Each number is 500 + 50 x the weight over its row's rms, rounded and kept within 0 to 999. Layers, rows and columns count from 0. Numbers have three digits each. The size before them is the row's rms in percent of the matrix's.

# gate: layer 6 MLP gate, 704x256, rms 0.151, rows 375-409, columns 0-127
# up: layer 6 MLP up, 704x256, rms 0.153, rows 375-409, columns 0-127
# down: layer 6 MLP down (transposed), 704x256, rms 0.147, rows 375-409, columns 0-127
gate375 091:528586481489538452551570395487457467485431464500356447453525444483522492494541551498533539434484599548462533581363508444468510500500556555576492484430534451433560598448604499424505510491476496457516446529502522554497520578491474552435418546505460523575472436515424632544431527529522481511518438442487514491464469406450485458510605431392563467485488481520510566536457548476430487443513
up375 097:413501476479439530497524426548440530489484478506450460605501496456463506546536495458577491437394430436570545456480460493541469453468538520431479497552526509546508482439513449473484469556551441515473411531593482565515528555489533430437479518397420568513575494509503521465522528415349391496543461547435500478390586448557478491520463568481553523444479497471455547560539459503449516533522
down375 096:476467483474452432448460615502488494525481492492552522469476573494533493475429446468504576452525434511427572489511550439564493494582463507521423559529457393503611442499457479501564332457518504504431505458564451409546386465517444502476534595424469514490588581460478543591573509586520537505475488478529480481465537548520596544524504480505521545519513542545512402535580470538483469465537
gate376 103:541441569460519486470539497489561458473505481448521510547409563482475548505560554501523587503512574588474532533451523531548442390516507512545533514525563367553489480478507523465392510524502557397407518526538527543416485492528466477505466519487536455554430519479496482464580506375454528575511450508475497404457496535484512485572552559389520450442409460472534597476572485543453581449547
up376 106:460425483455479491536493352495553556507543513546527517569510466588517463491519495477491439524481510506473452501514502519511538476498520484528461515588448492562422470564469496479469527493473567530500438456557520526470468492522519488478432564450400453512495484549464516532369447539491355512537492432493553457564549636585558549498464521495456468505576501478438608581454550440518523422533
down376 106:521491496473538536450488497568558509504505508536501591440509482520577462561524362473483604460475450561493517455454405487523450505522506520416486433449528603380479538432491492498487529463573568483496568573607579538518560531635527423466474566471477483525519498526500491514553530572563483511577455494510581516504557520490445536515398501492567534514546461401469465499478512482446508520509
gate377 101:485453401485429527403497429543504537458517451453526496513591512526427446524518431509480529500466518516538541467476554477435447592365389542461508526530462483447479459479432504466406563551558500457568483432425573505617611517479524561503526493405567497516467546413554598468547498481502440455499417458470491412506510448542475521443451453530469509573534504461476433466558420553487482498444
up377 105:496493568478447431509608469416516509495531516498494483488519487584461421454488475560436548491508457542496418447431506563545502576536504469592464470431535476507405513487527531547641431488511416536459472504498476572414442527485521445475570477530503575522493486456491513482528568424418516511549563415507487522524502523543529565485526506549539614539505418386547536505524438473508462507440
down377 106:505496481441504489531453496494512479488476476493480442468498432450542486469564528529483490423519495541470546477442402626508439517454508439523459464503479497562493568498507620483490475435451514475451482512412474505407588525482496464582511515517463432593472483478485497425519487418453516543497470412531496546484485492533509510610562632413465467465505500453481453402470521495532536442459
gate378 104:457613510585503518471526493510503555554478494497483476514548436430419446468471501423411508486506541537576556483429478530462450515510434479433510513582401482501498479466509512474540494584445504458524463471619518539468508526480589342441494463464551481546503571518532528471532559427544422486501464488520534581641468413513566548570467472425361459465497558539435490468544424633562555442493
up378 100:550497585479598484591531445611550523476493566518433500485500508576478524461607490602492478458410540491507497498471659472532551556487528487628469565416530523506562500530444501571465465489406514446468525565504483443490512434533569498525464519470539550525523515542508492493490567472461461590545487524507463527483495500530413538561514541560470466513591499532466516572477572473403461375536
down378 100:455462457448514468554455554414457452429603479487471551464504450520514611463470510549517589429488514490437546540590505410536527574487477527546455508430550512517490559503469467486442558408382512503468536550442436557499418448670517484589469562577474586551430454480466503487590563550561459619505526469486458480424525461544425512506491611469572452505551553515487464495519505498506520450477
gate379 103:524526548478521522521472410518474512434522520464426444531473558474602543430484450442419517512464430539555613485442602558455466537502577570570524412477526531475495485521480492567441519420476557557496500444587496553550384584590600565468550513562532448478494461537512497601508564493550471467492470502505453484483557556508509542518468509451500489548441482410481513558477511474539540581491
up379 102:404498494566522530325423426537446569542452515493593557544558489509508488464587491514556473372502547532511534603482450537504401543458543472378477502421448544534528510522473447472503501456443489481483547534519584477484534503499393447498462485499479538489581489475474558463456520486478528399502475431507492476523446546496434512432446456614540565428515553474498476529482487524490464514443
down379 102:445432439499461552533571399583589582440493592542522505482412512453458499428510486416448413532551477510459594483470474557454456532472405583495510433552458489531540522589385514499481483538445464556491509520442442490504439510506466591513465418550496473506548468480550397473521491471436475594477437502524605540582507396465588601447422503473483508408524558450485538442541501498531608446537
gate380 108:467510491488459516389410443486483480537450521492517522562403380530490448559515471465501477488458577569528471461612466495542488463564579534440461475449505493479451488527399548437539552455438549504514412555488519475591535438547491491422471447466606416600500581465564542536615507499566447619522467506544503475558507490532486511489528457496489474616541535352508516473525491565577477499599
up380 106:497516558429552503519465485450472498418575517476578420548508573484477527478455539413566469562386500534483400485481476462459478499492364533505536533484427467481505558543474505672422467524490487441503483538426436542452520494363513452477518485613593458526522542499544395536554532505497428454586513591465447502532507546535497563556491481524395513460496475498518577411445517562462478440447
down380 100:495511511494495567497476537322539536429441501488522510506563495547539523446448502547628551475553545461466530526482478581496527494538588494482491556507548425437451593543540460482522553496558457538529604430455540550483497507446425497543576485487574521464543493540553434525449564462401523513442514488468534549450520494506536506447452444588535432512473534573516578568457574478369547574526
gate381 101:560573434513435583547465537593528466458525546567507460420535480625457422478484585481413485526498440534485527484575537517492463501515540492521492503528478522631572396561539480418430520539489442480550523504461410518517562474539434593441517494539538518480474587469511505522436513439551528523580482515432489538460421501491561541594587506471478459492474512463495490489558458493505553409487
up381 100:458517524442497557543531589446512502536487488510626487482536524522485472555517494481584440467510454485485614558467556578493495380447545521509381437522520466438483495535475493474408460471529447506462510432440552490507475507572544540532481515518489484562509554530524584490431475550451486542610472524448553497481496502398504517503432530498553514426584553580510532512474439561520418515551
down381 098:465546496490482489467520516557421452504546598498566550547498441483467432550553505550606430529496494573502428495440488504484531550504489471479466561624501587414456479551649448422512471444470470504481496555459529440463478554435504460527597438537467467456543522537430485485493491506486535535495557473481493491456445479542493464518476483557525451474497480528506463525521529572331460481451
gate382 104:537409467551586547540505491599554607519625531583474548527468493502501495490539528476471614533516589411479407512485546451495494496547541478525506538464556373444468609489531511529526525442431481416550551472582472489539509444479490479488441442486547363516515387502475495518571480481507550528534496550528575546523469495409514476482506496489504516452437443451440473512436514492564493460533
up382 105:516420555528568515451581514461444554448496553529523475491496391480538505464461485498469504568453463411460482503450535511455547403552423477466449449539464604435518493533574506509523482453485483540525570538532407601465457476539484476490494525578515509551524499468482405572521445543638468517483553427474512472524476488544424481433509483445448540527542468481589466451513380526585524481570
down382 102:572554548525444452522512491346546503540533412494495400494508501527518452628581492500504519553552434514450615502537482461585497510472490425581489497492471572494519489528564537511498455460461617557602471519420490472620430544529501592460494499549486512465524462494472532503515516523525510503422518507511477559608526428570508465498429507508484564530520480499517397491514557494521500563486
gate383 099:512494462519515527443475531578555486535455522553564572564477523548524451477530476493475393517497518514438597473513537539566518348379432511480500421526495452451503455520535535583485412588521504513510493424542534475532492505428387589490455495455501525414468463492504556548452550416574563504483431503593505519446508607528556549506506443464484534518391590443457551444458490491475617548583
up383 100:562546522530511461483525511490577459343394449426555397561560510523512470502476460499491495498567491594556516444418554506539554451482472506488571476444525424418544422567528436540418580503447458507497453597496474541545469458585609448572465510607467458509559495585445474548519492512521515571478493443431456467442411499514576439500488595550492425457481463591529484462480442489491509407524
down383 098:528473630567519520622503552472500566637564511519553499410555508468554496491474495520508543503508487433550463468519398505482479472505514501443404544502464546417421541598550517459531448442527540510471544469473465508550431500448524515440488564452509447519483609473563539459507547375474471511470521398467529512484492579471405512502507489449418596443481573501505457508567555436541434514611
gate384 098:574561426458481463462504529556497473497540551518508499475451464582402546636499545510560481553548448521533460539443483586588512479463441489525487478572424496522552412510494462450486548514425498604462492494552524603538461524517598505387451587562462468472453590507485491468592464528393481554460405478530500482611625434460532446655569542528407460496511437363466521511579462517452511527415
up384 092:601436515485511516499544526468506534501472489445562468501593459357468536538512478505519529472537426469477488457500544604521537497499539444490565481585519512515520522581509477472543544521455503518442538454455525553437579412653496540434460471475505475557463451515523591538520617515425612378484481495473507547531506435471403520483552493488592438480418516464513490491470539457523425526492
down384 096:610501509558526545541473485570433474429499451442494520552444484446492525458508565562553469445459478576593550453486502518428502489522432548539418519504567501502564502507476535508502495441537442443472447514486576520480486455411503486599460565574481489476465520528426489529516430546506549455374565555447444550574490513517541509494456509482485431496547490427481487461536499500447472541444
gate385 100:427542451435377582554584419479518515478525560471458499516449551456503460485417462438538467434480493509461456479524430442528449482547572469539439509561484499548595460503551494518413447516459562588504551544529465575485504413450552437423455494530539512499510509456426520445378500510479612491524557342499513451531523480461577484464467489498541519502487480449513460478574465473545528577407
up385 105:513530555562502438422434490521482550647441516478607548487512536532467496575502566490585490519563432537558466541498576522457508564504492503471538500488529544404513482461506585517459568446476602497504558500431407526446527559518501494495428398507470531486561535577441527454527541505549522475542441477554462432555568481535381492469498523556572563552435432496573429454490479429480403502475
down385 103:549573487516504474403438447445576487397458450485569547411470419493576646524541515459467508599478567421623435504503493474412441560487539417453503414493452446466459466500458505480507463501444491461531445459541483549492431403621489412443494541530457475457537514539511465542523509489376509444509566467503418540527453507523472563478472480551594471421457507536617442486486470432539512518443
gate386 109:541564449614484483513455491437533478430535453520473477449493543474510582498524511494543495449452415597548464544577464555521427544481524514517528508510525427467536371507527495528482430425504493474581557509577514435524439566570459436520496527516532435537549492463469562525534501509465547497531447423490603508498534461458472616463411554475518471544562493551541513498634572504499505520452
up386 106:427491493528517436540509457514429513557556558462511452522455512485496549453424479401486512445377439562465487472547501556463622489447564469527455547428503463417529455599478434564544502483556480554536498420589445494543561478498500508521492569476438554589525455511450471436493418575507476484505461516513449519481484536503495454505486476515585540465569459429493436511531464448561494451550
down386 104:405451462578412493474533487436526590584424568385561494542379515630446444472446538473502522552501547520465428605547445451531546485490452506465516455507526438600553481587505518504416427461587501614482453517491490584592499459507533537540539423507544509475505452525395598567544502600523462617456577530548477537475480495490474376469473481419449545496521495585514639536550547476564550503431
gate387 101:478571540509499538490556466529560483476462429523511556543455514529529578584523505545535530581521526507531501529500526536547455558463513552556534506416458483526537536510518424420467448550536536572502608433534464510527573460637548549519523507531559566485452504573517406543488523505358500487497484490518587524515582436389479509473491401580487457465560427451512394538544517463594409451497
up387 101:495432492499464486530469506616495413512527500465536527561421579432563462550539469517436395493404522492589548465494434408457562527482636547502578549570405461488524561473503524496509516556482507427487524530466498528536438524513506454442560579418525451509474557508545537515459548503466451516480573509398475494534552402556498505472475452589424552556625448480532524447474509456432513454422
down387 098:510584438544523485492465401482561521483505496509469562612479531462476594508498465508522446421501533545536468545592468526556482441464502577484506524444546481487518531480464558476434583465543472553497499580476393623458564543510476501561533486495509466458512545468481368422468422505457489517482499492475548464471483412469595417492529374459415438485528568411464570522549370574493526457510
gate388 098:523442393459545496500481502544455438608484425549458474503521545590529513483528496441502435529564539465457613465605404470534519505474581555491583439525584475545483514530553465546446487493487493430620443466495510501535469510515498536539477420590509576495510472539408524538542433486500570397560493559402428488589465442472580492554532422452532532470481478544509547426525521505456533520545
up388 094:457562447560556466533499494488564529440511476573505506604454516598563512489572513454558559453518431553558494446526474431489566600518439399467638524460452404528467480531452503512536477596532436420536460415511442479499490472499518484539573463637482500453541481512401427496427521556507549560465509443542464544481448489548546515510560497549557625496465507540533513473407507487580515523480
down388 093:470516475479518456540573483510479450478506369516591511546544497598495549452428503494543594500551440447526612496547445472522472493358532449484435482414433510545496546467552514488603562525457551501554509474435416546447546485462463432548485464454555458582574444448462533538517539480485441562489552591496418514534496538493455491535523503527514470535521524527481474483544586504467565584452
gate389 102:567503520470501546468472577498509470519479472553599494469513487510462512496565612434453566371450474535523538575564530594511428485582453549514548488518418388484543562492494505549497524580493536519494487499599492596582570505488468621385525530468493499476453538488508543450456483616512545433484405510563565517555453511442426438541614450551538423535467499521602463559491469598441523445549
up389 099:579480492554499558608506512439505514541446523513494490431441508563455496493514481465499510481458648485586488486520484480505543477507481537609504392451573491526513534480519413521450521480543498445488559556414614489509502495495497585543533485589585522478533554523435448428582507509462490474484459456517490467588486460471524438636542423422469481427589488487521520574551506481385472522507
down389 099:547464622531530417444475414542536535534509420455461582479476434581482553493465575438521553496522574500513509474470506486513512457502416497426587580596507513414526603480542522433596457475529546519561513486536589508419525507450447591478508362524480426514504493457474425454526567558481412522530473443566566414549481536450462514447504529506403453561554503681624548477471486463499467564503
gate390 099:594428484521435571542586492530490551441538571596534449474504531510403532479510500532501584387483507628564483524463562434535576461536471405496549392478486497513526482513429550512503509437548555510514477587440433492520554503533572522578464391456448495450465520503437515440554487610434490500492466482488577604534471504457500434452491407533512528570417447480561481550548513462502417391535
up390 097:571582483589493475512594550516440589515534481529455516521572457460440458499450481372512455511495434471481538491446497471533521505496551415468575447433462452460521558471491482482440521616474523633422509521510607413474557494450448471594518537506500487509542483496617437476508496500516581490575536574451407497479453503520585546473441520469525498450518571326512402487548432517566524437545
down390 096:527491475590465420533449521421503491391508468466635475457461416532506559479515479485505534475490491416463506516553497528485567530464487520529493539505513542464519463489528419492537543505568578558507474495463503543420526479434509528522487546487445511548450480534484564490498555516412393403468461575517444494581441467453434544590500539557582560489481425511568464554552533564562486477507
gate391 098:465571552437468559502543388505595401525493548551514452511527472465505519476477580517499493589405485415492515406469431445530462507409439523472454581489477438507492526462620527478442517564494567437509543458463523625547523416496460562476442449460419523477485538448465575501488567615493526568567413490475470494488528506538526470445514450560401524406456538394513427507429525493474397517521
up391 096:521473488543590469576512532593444619513503418350527504408492534532433569469492510527443428522528551565521517536515493569421524485482448573491457517445411486444475485542429506535538500479548513573469561535502553430451424491574524433526525501540506584478566527528503546470397604554466470507484560556467535476555512465436481450540445540573605465497527475514461532453586478412520469469538
down391 098:477559501482534481474499537524476496511440478533515500552505505506490505519546532479486425550472458511444463504511488466536562478462564477479502513490456545458480556511513476500503451436542493535494518486531501491505536578504528495469524523490474545531507494512455512506544511527513497496531539492522499523504527516493496497531473468534453476390527538515490435544472544473480495508537
gate392 091:421546449428551484504535421534448567520420492554526559542493490454409521491438534484459440495542462531448539483522579538515512494426482568473382478532534496497529522494562480424404383487404545618609434455535443418420539496631550465518493447552496453451466512616447513526538481482510495461511490504463565485529533534505548533500555518500532509459434450472471420517430441532504459442453
up392 091:444456450461496519515490515574543506570456523500490553463465457360511454457602504496520482432480487518407558569518481486527516452436487548509470515399483486532420471430503462560507620445482432498472558494499454501482509465456461517447560490454482472487459401420483521464444523431482587542502464545530484534531496509404466512473449551477484509536483472417421517480527530311536468582541
down392 093:489457522499479434453574482452442530468537462509427539462443549522396520506517490518408522519502452502472510526508486572500522525500487453472525419445466546644570546521507503470477557544568492439487471581481463593520464546582459563498521456498393505512518516379443459485488454413514514424492454476551505478517416484542503506503531479523416495604454538439515517503496481539583508582547
gate393 100:439431505548508569530460362405561564504527468481452462441441475541543638489374482514484486499547472484470434391439567497515546481492443395431486504400447540453450571442504481572526417449446503421471530401559487470521466516486505402510499468567516461587505470546476479447493546459505490610525534557536466509507482529490573422491453446516497563485558550540466537479506436448540394562609
up393 100:465527465430453478523433530452590519449574497547420413483411457508488495505557498541543549539428472475598402523413455368554481462599457557489431444477511512438480421506551496539463492479608497508526485497470501553485542522495498472560496537491505509489468537524477475542492494484515497523557471432511489417528447465464525486566434553469496498513468493465475535443458560508437528494426
down393 098:533547574450530524521480423451449568439379610496567503489607490513528426467526532632522525469467497504483524553435575444521559401445547410541592537504533553432453558466539514511535477468558473614565517575500419484482497396632566480502515476439539524509475489404463481438457529439489494582477528428482450474423491460570522459548529498518481520431402456532491553507581438519400501521531
gate394 096:481427446543496446492594423530476470464502483508450393528521529459407470530508481549495516528553432489451446424482519493572431518461529507491517490520418437507430561475460525457544488483518465554545552423468500476529476453496484472570497557500495529497434536474496544380468524449548503392445488481454629583498425494516468482547537450565410526495555495517572516550412481568526491476462
up394 096:509544469533441531560496511543559448477465412575538508509471450527547415536493554467548483504513485536438499568459485506525587478482521458559492532507593526523592442562604459477466581535531539478483436472449452495490453517544432548512463441481439460512548512537474478462462437501473437456399469571484501464527428482494510489534509509499485543529487493391524417533629530494479553572515
down394 102:545564524437470495503507485472584461438502551579432475531458502522572501526523535570476527515471448490533536520463493479483474556563498456536425530527528523531476521439578475470414457473422510383457524569519480481411455534515504452521442361498529348474508576440506515587417448553539510466458626510434548449485572553507540486518425477404550548547486467520485494517513456537506419427375
gate395 098:517541426549531485555522570562472456447450515465590474488526465521501504555589391484525545533553551535565523481612456528530500549507520537515596590471446474509545380508548555498531394461450566516492457542573611571490530579589530531564581483488529517444506484532417595451553455562614517537475512412471415530464524489463557494577519464508515553487597476446538441509544442538507519502566
up395 096:504452501448526448524533491492529499584492504534559445595563440535432527553491481519455539522537583473450534464510491434457524481394533501523417560539577463473498469489445503511473526529469443440416530499542494441593497504463494443551539490477498501470551535433479503519509532434485500597534539475446495504527518568493556588455487448413572433646476532591490480543515503460473520477476
down395 101:421628549414467531496474477551426489554446483558486583517484583549480482472493522510544444573541522483501444541455476566484469520523486480460509450444435575526501513554585550524524528542513526461519509484409518488453486453527584429546529608519523492458478482567494507497425565484457445494508567560444503583461488528444490477572526482499509506478543517397466451547515532464574478443520
gate396 104:500488496434477463450541448529467499472495511530505520448502522468602428497470504499548469546452463468503521465457536552535536581597528614407477491510532546466495490561408468524468611562454456504498549487478528539521601522527585540547464502507486421470431559523472379513548489469512493493483530493444535482497495476515515484492498410458540482501455513462465568457538429520561499452414
up396 101:461527528479498462467523518509548440554465432532519565564499511502493474457509510434481492518441562523558468538529577385619591406497456440510464447553543523505512447464540517551424517464536476513477530449586517468457469508524525503550462498462492455507454456516517576437481461535462501421356529519551541463499397599483511483478453508469492544402397535470592565500596483633506547534446
down396 102:459492448470568567544492500432490488586492565507510471524508484523406498437544485462496490438492405465548413521410522502470545426473449451536528524474422426481536476398481560362426440490491582401522484525515469508489510488517478414474475545508512543499500510436473635559536514475549561546522464586468480544523443554479503455419487482641471494418505598553607435446583552499485537516496
gate397 094:443499549486488468449514490490481529524536435507625453475544449537534439438588513552521509483518565497526500500579527476434612470519493440502519480520421517451509502488494470459443565497419502522551526465471474505464475527498505539469491560451418558461497529483463565455422533392499603398476533513587447443439501505477614524497460475483468456484612508510526510485580562528461467457544
up397 090:526522601436616528577502630523520468573501525530540534476478484501509488556445564477398411537475485420495532456484494522450461509465471494457549466380574476453501408549520499498582458560447478556452478514489529537541561505406551496503550515519490575470509532476513568523495466564489516617510405494431545564497530537557532511437508489536480578539544549502446456501476474438482579449469
down397 082:468445517469492524544446400565397503430507496524541451476503540473469473527520497440508560551576405518483490561531545506495587479528416574514474475549449574569449620602569460492463519523392434470474547476445469405459455496571479551471547508509470557488543543503439569497454513451473512518438471485529452474505464467511484551586444494396532463451519456506489448508424524543472534465539
gate398 108:539491574552413438471449520449527505504618498551416467550566476447571433390476492482486563441571531473384517551530612404384586519528450565473547434473623507481519520478504524405477479471413500431526552441515507523502590448599426505495511547460499403479507572499434523445484523525463564504527499529463516451506461505502540440455556526524605449545421581505479504494488498552445513478396
up398 112:517592487523577546376505470543512506533585565480557460476462535516559468593465537479499596480583428514489470467472411585524503474484444512406553523474509480567485539575552550528473548556583410547484547503511537432546482439398557494509589546504569445449522354471483484486538482510542454490520464499516448466432501562535462505427410522512466539553565587523511486555552477566523435540529
down398 109:564496498524530514537450388556505547483496392488553548479483544533487473553453485480434545494505528527393567513563585591412555466423520456393616583391451463553483496502398461511468478610519463417470482357471466503519526528435505516508516522451492467550538479541538561555544508586577572471573440582511490511467478464496485444466486547495509555459530490530511447476453492551463581515476
gate399 100:445512537610476524463513506587484520509494521479495439507470504481523446475540490518477508435583464493426484520527497534434603484560423566475424438547451577423540543501468487537479514408550411505466522494600554478433535544568490497544444470466409515471525517518560542534505460474582566521414488524499588525489508498480585520627448469489514573384511598527614509474542396484583569550502
up399 100:501478465519563559487450534404452490484472461521460489516507440543415526499480512463523437462508521536518479581549506532491504541619541467459447460450460487577509583461491580547493555415444437509439431492488496512437545473390545417499590530525542421461378519513561528460522433495523521549583544499485553490472498631546467579335496541547500467592498590468553530559435421632517407490501
down399 098:543478457546533472479572481400522475469569457474497466516503526496449525448437469505544575497490464422438540481458455505494520498511520528539459593433500479516514463393527519479584480484584555492513512553521455510442492547409529454453388513444528559420510390630474535614469511463433472491531516433494497498492527444490468536515506535526525489560539482481477507518599614497526495611543
gate400 098:448455442520474522546586534536443514406512502511593501488446469497567568431462511579428471495463455552479547475574523529521459574562544500545508493516518492509510497527529436536462524482478502512449511502548507412417638521572479562581520451499467534422406524494502540448414489449549442597523446522451544492521576465496499558519518579450416530608480500437454591446516519435604500509444
up400 097:514456510488590515549526495431506455516459535458491460489486527501449517496612480505450379425439537507615385481492415513458433444408539598515480436512493510551465526501451420543520574541499569385448427582570529559507429431471515472522509561534522571525529527481472561456480467500483484493486484433495510469474505464498503539497558471506442490507475503539506500559433450528482596493503
down400 098:386532452477433497486442512483576568414470424544519528471426452543492493506530475456537519522435467520536593509477334447441568468487464500420496458516445413542533546514457471452425519424543468479446551468516462533544512526477496480495486598516486429472590537425553515496531593427490585521551593499516483568521471479504435460454530476541573480355538446485463450492499545511553437530554
gate401 097:545457459539492453435405417532460533500575534459449496483485448427573388651407457467459587534475561475423575391476489570579470412580526529435550467538459407467492505501566512611549548506494494481519504542488542500518580467519444467505453492431544479458457431513458535466495526506527500481496553511436468448428587382378592552445461446429510507468479473456476528488560462458514477512529
up401 102:441460486447471388426445408459513522531492523531514512507596436407532522503514433570547475529506411548483562460463461528602463542426475570547560469481477484492450510468593403470540538422429414489526544512558531504509519477468494464409554516516427461417508465543420533490567468480500509533558448536497465505470553512567525542414490521445355547515529614460467636562531479545462522573499
down401 101:472582465481468525467530516519488494499489525431520566573453504465515505577501400407438495443491510503525546404517500506381446483508450496533461458505542495555477501456429577462588470563536441508486536514550476607611520497438436435503464545507501507390480391438496493528607597504496500588482499414489484560505558448450558517538530498467519510565567549493544486545487551501446501461454
gate402 097:492609485498519495402511576483556494537567434522512517479519460497545540538577545418444632495498479487490488418520558526538478553560432563537483445387559571486500429571584523656525513534471538504538539433509528521533459521561535566464562496554578476538543460472559470457498466516532488481484530551532520523534516593474483414588483527468488500517496470395499473479486539411364554498532
up402 095:524520541624474489521406494474538511474490552514476560533505502513516509433514488515480491550469501540480665490505397468467579566498473435433556515393445581516504492427470564412468557450550492497464598475494466494452389526449439473449492446583471499523447449485502459592551645512512480503449566464493532542467453484461529517461554522529391474554512526606450497526528526473534532485549
down402 096:498409528493581414391502494532478503510467527499516557600479514529461508483515490487459463458519494494444546538612486565412491597452419536540490502433489521559515489488476564494439502585561442471535493410543450475450516521630460471457527566493527494524563494462439548455414416551531552467592443494500521508557541521476486488482382463475605373505537461531563532518415514539490636557514
gate403 097:471515427453464550484505508493536493605434547460492481489484505530490594529486484540542489564455527432524557506370589556554502519473457493527435512491437535500492440417564440428427522540534502492428521556479488561523495442435452522399505435433571468515585526421477553396482485530546496503520517440451537542516594490574683486500489456491425496546444550452465492517507424576549519524452
up403 093:516535480508450516455542479552509421516377521495595569358529456540485477526516572514400493492536568545474589490571494550483505551484513593566455440494475606476546552505511483542577479471547549502469486641432484522528582562497408523508549459518507552489544470442425555499453452491486466495488470578544492486544516481483481592524433437506524497488486499473497591567489542466535503408463
down403 096:492494480513481447508482530531442478556617518533482434608535549511538403482496567520534452466483509609539433528653497521451507561489452529488574452483429534484446530601534436499467493549429499485521476426574498482538590433316411505487476449509456575520524529485379418581481533484502425489605488562515510457547554506523463420550492450532549494521539440532437423564521481480419461522522
gate404 105:497512478462469488476461462564482567455517442615526498505515560460511509406545613429528478409534411419439460534481428506549473541525434578447451464464542511554492463453536467434520513510546560421578477462489531509494510399449557491421501442464629471449449548504448483610590531541532575494477498553564440569493514486479457501587526495459443458518568558426441517505538477453464458550488
up404 097:510511481492603505616412577581518447533496486469551473504485445448504524448470501606398530562421568513509506518544596513549577550494552427530502489452534432556564546570500575485514519432460544456532510445544495494570504487433482472507554436585478513375428445517517458477473527465489571489507578553491492419490512521474484491466480513504488496564502542556421416596539524526444431366421
down404 101:532594424500653554482481497540463477505506459548459506521449504575475474551469499469619589583543567500522488514508467511444527492469474386474565487460558592422609527576470486533492392469488498525485511434462467513503481511534469503500374543489526490509526528517505422497555598496464432580550538479496567505475483465475522494574512617445474522423482453478565515427540512483550509401481
gate405 106:535506462537442433502406462490447502416486599478467432459465594466476472479569437548582460413606547522392578519469524589523509567482486431431563554508569462572547554457567533464485445514445496610523567495497550483553546484452499508431584551419467437444359468448487563480449490490572491519508559603481510497474437493555446614537475543509526568536575518553475437486519465500506465480501
up405 100:485508482478519477527514391537501516527457378512492536471386485464504440506551468523481453498586487537383524414388458464491479443489393536586584488462399528469541531420424527490578505442586468484445598554521488519577480532558574513439486573568449546464519449511519456510490472498555607541527601411487474510521531514465512426457496485514589583481566465466480456486487505463514581553507
down405 102:521474550535471546531435545490568572462515467490515528474457479537509482556481452470461470498461456488591523481505403509565574428456537567512502480576475482511467590518461459560446473566389529428458340568475476537439464530564540510554515503460557513498476557476506610500483393499510497586411546433483506448518473464469532538476494503551477437526481499511482579444367465492486509583536
gate406 106:493456510512529470586539471524555523504562567499497433433540531467438496562500469524570459502511531492551500521597552513552543413437495566467544456560486541455373472418491526459431469564509425415463519484500476462504526493543500478505434514484497500491495440520458459465585546409505438530527463470465462528403469506485513464531485500416410544452446466455476527544584508563545507551489
up406 097:480421531484521490596515568514474567522442560455472442488531548490408554415421607512479423456394439492426498511449591501420418460507540473437537486493520517534568493636584468471555479446539482498485519537550548564503539561468517507430550469483492533455472492417493507537461602522564465525603473533510447576478513517489502535567505472571411512543523489571478391543462584501450522499416
down406 099:556402490465485664527497511496558504504525490482480537411501545436496562441471554442534504546529522463549515541471586482554453515479555477459478576541466497452487589508542536554462596553539522469531588522543505467399479528563465502553492465446445461552513550541547512475530533430458460536479480474519482494505546633463441584484530478482401590432502591547498519496405523425530464451568
gate407 082:485479453452470534498453478498489471544465435499516485510488464554622523549533469517555482500502506446447460527480540451576507570540555515477561544489548523510553470601542535515525430633511441514454509715440491515494445554355548432424511476588509573569444490543459503507542419484454520514534481518450489466499448463441446498560478524449544442533535381507502600394542412478453526533518
up407 090:464457449499504456427514499576489589516509548481443470503476436469527514546471440465483488399545518549454463467511541475514558451456514502503418596545566432514494514550495494431489415556553432481553497483510350517466544518583529409519540407476427480616491554436559533520451483450448372513555445582559512473474487467491485552524555535460496500499489490468430419412558546505508561519519
down407 085:533528401606482553556458517481508470471482501487499465444515474458525436586475486323442481545529547523568501446544523508499482507506497528482543573445563486423431479402503511470522470550414468520520542479484548484493464511680513380503414520523522500538444492464460470464479586477588480534432539587474457446515539498465549415486523481596532552499516521594462455490552489476459526512488
gate408 093:519501541491518511434414575508477451436635481503453325429391469497590519478521552446406433473454492525491478480494457465478446481511574426454504480476422481422522525363498456451517440470509581379537530540460546490452554497464483559482463524447538549528472550397474440560487528474455513577491566481569526645552440424470453473531552482479490526455429464512508545502546457585517424610562
up408 096:495383549424481509488551410496403505457405516451465558528579519484441481555451455442582527509602417501495475444398499544477588477510477492477533577492560544534504476504538461538465468530589469447492456399488425482415510474501594470537454569528510490489528430515453508522492471556563483464504457540502537495548474482480541482427527494482517514413543532630524460477556488482466529496554
down408 093:477554423451490519515543422456460504472581547479448488494500575495517447418482623470536541509521442510557451480473528559485481548514527532526477545549542487526599531470459566500443555466493384482502546466536476525494499521439529505657499475498524420512522478627549478525485470529498456452519469502537402430484453645464497461454514566516492548507523524463537462577502460573507536504549
gate409 098:447499518484511443439563514504532465470553485469543538419493494464493537449559569486506574555436558551564500541546451487509511494526422557511504525508434534441535478510502449523494599466528459515471429509547580483543424464577607428506498391483527553388569551475481566391462466447589539534499468486481494566616488545495441495404560525496516482584520561492536550492478481421492479476484
up409 104:582507457432483511539512479442468529544450474478511469547481502463513546475499498585512517397447489442462484458448501520499543549564550503467503524490566443566604493503573517508495600489537499427508516419496520577545509446542533499418469520401439485463508494504555469573452440546414411508459515558582508488486453556594548501481445535411576483653519470589503526427422462443469523446388
down409 099:555568461449422545502477424437374453498541505563460473517501442552500449441470552554512476542546467449459545436542510514479540463537491476611476445383503488516407501482535479528474527489503525411500491465517473578450543532420560489469521519492491536514523502551507504464566487511492528601531501495488551482553496528499497568466503496564535445523565523527557529523501554450453508525498